From a checkpoint of a small transformer trained on Wikipedia: width 128.
Each number is 128 + 32 x the weight over the matrix's rms, rounded and kept within 0 to 255. Layers, rows and columns count from 0. Numbers have three digits each.

# layer 15 MLP down (transposed), 320x128, rms 0.176, rows 97-130, columns 0-63
068162154082174116153168137125090198090099110103127143170193062232058140204125097166106148118137149120150148147087146095129134167158170142144156185203096108137127138132067146140148082141070159
113169144134102118095165150143087177120067119132114105179144175114111132137151144143140119180121153150092146111101097133124184105142118071175188141143148117121144124090105151134136149137085075
210122157137092144109166135111126121129139167131115145163072086137167105165115144097118128147169095113125107125145145156148137131076134143158103177126140185086183113152184128123074123120175151
097110129093111126115149149150115158097189108165105149150157128110119146143160117175092122083072149134096092099115204171126130123134135145104089168093149115079204124154163133122100093154146119
057075161142105174148132181084186146117158108148151095174116091137119140139135147098121162122123166123122137183130118114135164095153120153166088141099146078117097105119114101128104128103172066
071109142211157134136111127141127184105083133103116084129165149151189133088161109097139141107136137138101140141120139147096147172100111134144155123100116165091148147121089116119100127107140139
144127158104131152170151152116145157155114086178172110142102114128053187120091126067081149080116108120146111047102153111129070100092165106132036117094103096130149126111126200101132142116128034
136110157125116125132138094102105177189178096084100089186112168065146094166103089090169131120169206151138132156175181150180117145142144143111115134153155158176145141165100174157129095060145118
171082106142145103158152178060135108180141198075124203115143168120089153129149145161116169088074127151139142097091113128124128110185125151117140151149147065162138102170113118067086104122090090
116103116086066118137148124114105165121179142114142103106142071116086101087134103144132113143115104135145114104064118181089134172153113155148098108133164154075143142185108131139166145128181152
124113124108072100129143169085171089161109061154150119182106131099118166129117137152165137117134077107121133075166071177157095113045127158159085099083109135108107098141105119187100045124129183
142152096152126139033171129109126131133121078174103138100083122099141110139138156095201204159162147158165123206097141119122155127124150049123112133121127042125096104146082148132080096050137121
124126092160114120122134135115075065141160130113163092123141102103095125136188106103176148171094118103116160123107064124082124163135181095087107084120129205121145124123140150157116113101091090
163127097194090123108124119115081133221121119117090137106094151121131123075135111167146111171119104145126122119095097143160091160141128115138115101168159081109112131108161153119137131147194111
178140190148113149197117090118116105126180147208097070119140095152175075112168110178162101179148155133160175115159105124146140105114122106173103151113205100130114121120115147130133085149153171
200125082117108117115151133172117084138098184182101127085148160126090087152148131111097156140157126158130135101118178130057173099168153121135157122125117080195149147148113104190129103138163143
125119151137107135117147111180146093136151132106191119137122139107125143171123159098140133177206135119162101055084132152144144143198100174162184123102107112141101094067076128119079186091099091
141171084077028116124162182172195122110138076103125126161126159110147129153119170160166192168136123178124169132117106095102127132139111110198117119102132125125130122062133109098108159104203112
154149187094120091105204094214128070113098161172154154135127106102128107138135113131095210158126178151121137114093123155131164103121127105141144120130134081100092134079135162178177127127163161
119158101095106149192119085124163103127110106175108067096158140128143137156084120091098113183156155200123109182133145176134113091158142153092138091060161135109149145124170127177095126109132113
117125107138172096173140132178094112089148089130109130053132155175135179182167131163114172164125098138144075109146128113141136080138081118167146091153164129101132137049124124118126175094172174
080153148143106126112112079128114112150140120109125130139114117113167107112122160142119089124079143108137085111088121118137180031110177104111066164124179116165097139155138168132172155156087125
132142161089143143181124183107142124087162151108136145157115154138187160112113032138083137173147134129139097131116059095164135161142101111179170079122125116080106157142090145138115162074123147
154158102129077123133153077096161091095156107149161118089103138071141180122125127109131195155139128032132115100134156218063111202158114145122122113165107145085111183126183084099111134143153154
204096075118106157143124087047183241148157097070115104130153120165146125154098131088067136147169168084117129127138125063145042113122156093135182137080094203125101138193148081144147140126080177
149099155124101131147128110091130169128199117164190101185076154119119136148117094091157107148181141137160099141129136112134100083109143164145104124116106155164074169097143086155101088137128169
135097138094166125104132156135134116136147120125086070081151097133112144120102127048109068179126154118108150111122118126069118136158129163151187088127072137187115162094105160103128163114108101
155131057121073092166148137121129160149165120146124118193118080097130098150137093088122112093119124121107140145163149126095173136150173086193117066067066189129143145145172095184087095069103166
141115151160150186173121122111133109154061142202141085105120114162127130092100089150107171125040192145142129123096123101106147180104110204061110128155139108102111136133151110177164096102120189
181080137113108111134112141130117091146107146168132172134162161141090181072112108115094088130207130124146099200134099134136140145086154135116135118112090121118103077110151147152194156139124090
162139053164137177166104085123134050100140109171173136155175181119113167157151094108141144084119178109200127099140105180086136099077116105100149135096069139156154164135085093096101122168129143
089224144186130102139131107104199124112151132165114125188135114103169117077122088165147126107112151125114097141056121075135149099104145133107112093147150106128101116096128176101127082145153138
162116130125110119158142181146079114082139127109065155065084141114153169131134129149150152074085098145162120135095122146106096184118105081129064051114143117138094150108090163110115137153164085
140116144158162140141172167172162209139158160132116080118128063041097090162143149146094103141164205078125118029163140117125149154147127116085162156124158118124118150108139142129116150097075121
# layer 15 MLP gate, 320x128, rms 0.166, rows 98-130, columns 0-63
135110118163077117131131069111105162101137139165105122132118152101092140092138138091097149141127220086095138117184145155156131123149145098123185163102082114129107159115148125104141140151079158
106112084106133153149121089139141133169091129120150174161060183141108077131163110069156138115121184074109153115143101120095100117138109096126151123089089124147130111104094168108158062191114084
026199113144112143104100109126124151175137111107129141094142085120149107128074192155186113190137140145146109144091099119121049126134154140137112153129081141108172145067117047112133125109113134
162132098156169171044197122160184114123167167086120115125117110151114125109152107103096139106149099137147123050109166124157119152150122159059193096076151151171156154155150095167090166139112115
102143106145148152095140149087126135126100168115145125154135095114138040129159108087133146095117168052094128187145162077124157115120209110095132156127118132099157167116152138141105159089119157
113165181172155130128152106097165095096120108164072076097094175080204134111113129159129144181120095134152153160128187095116124118097112149154149102180132132160126110128141099194130104095101150
157153132107165113128091110126107145132113156150197170104059175152125163130116144165102099139158052112155130053083102127076121135090100131096116110134120078146167169154148117117127153128124131
155119131126101174172079132157147167136180125121132125099114097173159135153163151141108127096040151055094194126113126140148131162167118191103142121174146046096152117117140121128122153116112136
138084131121084133124046117146129105146128121077143149116058101164143142147092140156083157114115121123127146136112117156074173143087123071142142081133089148119136107148161082190105155120157086
154117079124127061108135077162189097135149099138143139084100063154150088161163103174140118103169111113095182142079114169133117114129124169193059120106131065126131182099111130174194145155177108
066131124146109125141135117104122096192189163145155059157137177144163126125156114130200124152197132129158086130142095130085089052125089104109140188086137150115189089164109152131131136090131107
076092106120123123158117055124137054110161131126148115154122109145173122095127145071152173138137130095103163125123138065074139086076177121156124126168088099119061128120135112086175134145116102
128134154151149124140134126074127095130129102130133115124105182076148170144147107153110161189111135096107152220047138125118150139131157156121152156104193145164094155141124129115109086095109094
155163122141162099173126088170166168085148132122107156062143030145073126110064163139108119108102142066155115114120105119175066145090070115153129034085147100111128132112173102190063144158178132
153088161140127134156129186125089129116114119178149116121132170119097192115115140076032071125087169058084146102115132189114116098101143071089183179153129089092155040126144148123110139147085120
143090162116143136117073137125132095123100119112104197153157118155152155207142134090132066122113114177130124135133100084163166131112110112134164115123188132105129109108157133150156101140154123
109060102172174145123081125137088104157176144196135126100118104141162170072119151144118146126084099072133141072161135142151150167123143109144131160079126089105104146106194122127109136123109138
079115075188134140147150121094093098114150105102150150137115141117108158151112158074087123103189186171118158102138087123131161144142150151198162135143148113094150174130085130133087085083116110
113112069099141138107130106155101150095078108071149136076146095052129136067150085140156104103195131074127091047136119132146181098139148128122172142115122114064081105168102177166123116041146089
129150103145137136130128171139140156124125151116054104071077150117122099075048111117107099134145126148110129085152173151159179130142136129112138113106109138130138121180142079137143124172114105
214162151121118060131122120183153117138120132115101112156127124182087128115164069116149089137178112150180118134060102197146094120157131142151158098131153132100112164110145081167148146162100119
129132134158155092136163117100184125166145108135145132188119101165140150118211082136075130181170143120087124122126074139130136141154130147118132128115126132158169092119131139132171119142166119
120169145160114125096132124122162117147096197061123133167138150161091094149120126127075120113103076122198138145182093107131124121157131124100138078172150092156159134173159083139172090129097189
150161172133107143118082117166159146182119162120129114093113127083127140094150106162132149158158120178101135157140151118097163128071157177085202100172101170116141126065220148114206129148148157
103074117112133125102131091135130109158179148121151157140084117135098120178160131104115078145163133182155149144087140119077128160079101163145129107184114159153179176123121172115107149132127181
193168111209130139159210103132168159135117156109087107120160163164122124100122112119101123152118141150118183147071140178153116131137141151142122172124166099107181131155178174156144122115153107
077114113130140138166130089163158174079094140182143048098143149110078115118158099109116133076163109155171132057165116147151128179164130156095140080106204090139133142196093108105100092085152170
131087041173075085185119090113112184126115119158159085166108113134155142117109156040185152158151105075136116073081163125159159133117137175169147127121158097140125127215182028069159098097124093
142108173074147169111184092067126120112120125076102153166101098188086126119152048107191098119111093115130083149114113139140142139132164127130171137109109147132092153163192113132157128188114109
126144089126064192091162115149145152135163105093154122127168153134216083119143097146075112105154196097114143131108123094112081116179047150137115116131098089093173166134102095142088134164178112
118173116187108095138101112078138143149140147192135162171177154151116131148098108101178120166071075103128135129122159099118090116137103094074166090102117138081165106100130158161171210090140111
094134144144144178074161107168096120139098099107160124074164123127126125186092158118090136088100109103060115109137150154177102091134136186109121097074150071177135059126162138136103137151125107
067151149120058189110152095136108112121132091133155173141120132152140150088074154067120118129154164181112171140112082136169142126162127112079137109139109115121121115184052160147103177216125143
# layer 15 MLP up, 320x128, rms 0.156, rows 98-130, columns 0-63
075072174150070081120092176106046106119150174102167089161108119106139117118162136125106105113136067142117092174208099124121100149121120136105159078135158132121150127108192083140143126130125093
100136069096151143133121110100119221150176105163142131108090175125096106165159125150166153132152067149181108119156115156126166124166165152117118130153134057101085147111210146154162082121105122
205117149143136147126110155090159113169188152132175150132121122122148160112147050166143145070152148129126138161159195152171095168096170152124148116114112089093081101130089121091102086158159114
100082074146140145160156108124148113095093104147092137183097196138120194108148093129095128162123119151108137179140130168137161141160106147152139118190093154171098095141086147162150144125133161
125129118114127097154190116070131086132138155134127107153063106169150133197177095161141164122105108153122137116127143071090089092115105143178147121148125084084113134179161106127089119140159135
113080072132094106164142104114161160112134133137100089133148164131128137142107176145139163135108061089140182158083136119165140170114142149091184136175099120099122093155153182157128105137123093
146156150154083124127141136101123220107139166134124113142127122251122164114139124079098122107143116215140109157105147159107141108109108175101114152090177128122140157149134177189171110120126152
092139120102141112123167071110137118117085166145065122096143181158126157156128100094106146171098102130115112193125135078102188105142116128148109105137125172109141136169079122075148123105125142
141182126168144111145154114160104102075179124136097127136120109073122163197140107110132125189150096137121175174142088148146090078112165114141096086126134117141214046080104158138129146080123116
144119107200109158097110139148123083196112033212128157137046166088099157124082153179106091102157114091102084121096121099141127131130159109135163142118116115128136215133116164170135081180186145
118139169133114166183146131090140110090142115077088157106193134110087150108120184108039149086131110088178180077173071152118139126145132131113153105136084164087138147064107147108140131143115105
089172087165178095133116134122123135077131188140141120153120096185113147103084112094148082180119149123104145123149124135131162179136179149105155133209126113141079094103061163072172118143147126
151079129132136115159125161139183131167121169125190052143084164159139139164106149085158142078083117153140141180047097145098163135138155122150071147063211149165146167144075177097120086162092083
133094150139154119131133140092124099175072119161124153086104098120179135036124128128090080142170051129196112126161151142103150157169079160179104151165124219146188093157169155162109145100124140
141136182184125143093128143107117064153153152092186173148171157157115170111129196134127144089117095119133137150171082091166115129110109066117139104135091165071116116144138050092128116126100176
131118074151151123115194092135082107139129135130149144082149093111110128178112120144190119162102121081160134146129077092137103143139116161129104110162131073124061133156077087071123093161135121
112132141118120127131081147141165059138076089154164187127110147159102179089151130175167098132120086127175159165149083128147169115155128086158105129113117101134146190131187095144098058112146184
105140105123103129136110085154180156138080165144100077177155182094128138152136167156116095175103153147136134147153133128137145095127166071075108146206110124168220201150148192178130118132066090
134100190179129133110109149207131095123096116126127079095068187109173118147129099138173167098124128138119131204152180174156121116158093118073086158100149176155165155148141137117190133123106078
140151181133057095103106159115157109110146102104115160146069136140140168117129119134124136152167126100146138175098111122151055153168168133153182098116064190130131083214122073116164140126116183
170178146156066073119160117127107130139118087123094125118139143111146141172165112127121137159078139123076143088071186102099176139134135110087109126150141122161110061142153080159135143162109146
133114213090131116145107108119126142114106114014139120127083113129078114166142124155145081138171114097098148144208130094192157129140122148120109161108066111124088118071119145113153135167137151
091148110178111114155136095081107152086084114103091151118085131143108142141200108150047123113110145096115067159112127142146130223099067104106145130185077139098066124110110125155163083129129114
162095139165132124141134154141115118069108156109152072129102166158174131170121151116106176062085150067078140139131152055111117077129065113121156113109145123161148113124164083131115115119173156
191154160157148154115127088170144116176134146173106120130156113093147156113150101155152103130127124101167138095113178097128161133120165110138143132151130077138086061162127126158131161111113118
113142093102124093081209103103187173095095114140125119141134141136104171098141118144135161146107148133136089154139162094117127116117135100137142111097188163095077129115142121135182128170128115
177148141183058182080157099161100144164091175118084155068140165121161182095095051190182152125181092158131163191137153132154118134089117060148112119144116139123125080137192160159117140125153131
056142111118116194133054102138134162072075129110146157101124116131182108116130126102066128125163123136064132125157124126167065155139171107203107134179087115191116117132157178110137182155177116
121101196149061130175125109166132100094091160136204110185172132107094120144125122113155130115144118140126105117133069130123141149136102121188146094103164140110162112199141158137136071142082097
103128110182147185103129180072117196099128057151135109137098124153092158171217114178123074183099092171102117155181126139145196103143184135130092140107122073097103138124122123132135149153179109
090060072133108110139163104091093127109142113180182095124136118143061122137133094098159163149171196093121149118154104113105170099117123107125129120141214164118075139154149119142181148149125095
134104118104124146150110165107092141106118134092143070090171131149132098150127213178106134107082114110163101145150136132135114199077138148139126094085108123119096098127133121162126091114165133
190063158102154128060153103162135137206116124146181170136149087138158043146053077125111151145176163117167088201126122153163088186133166131144156202181139108160179124091164111129086132161121171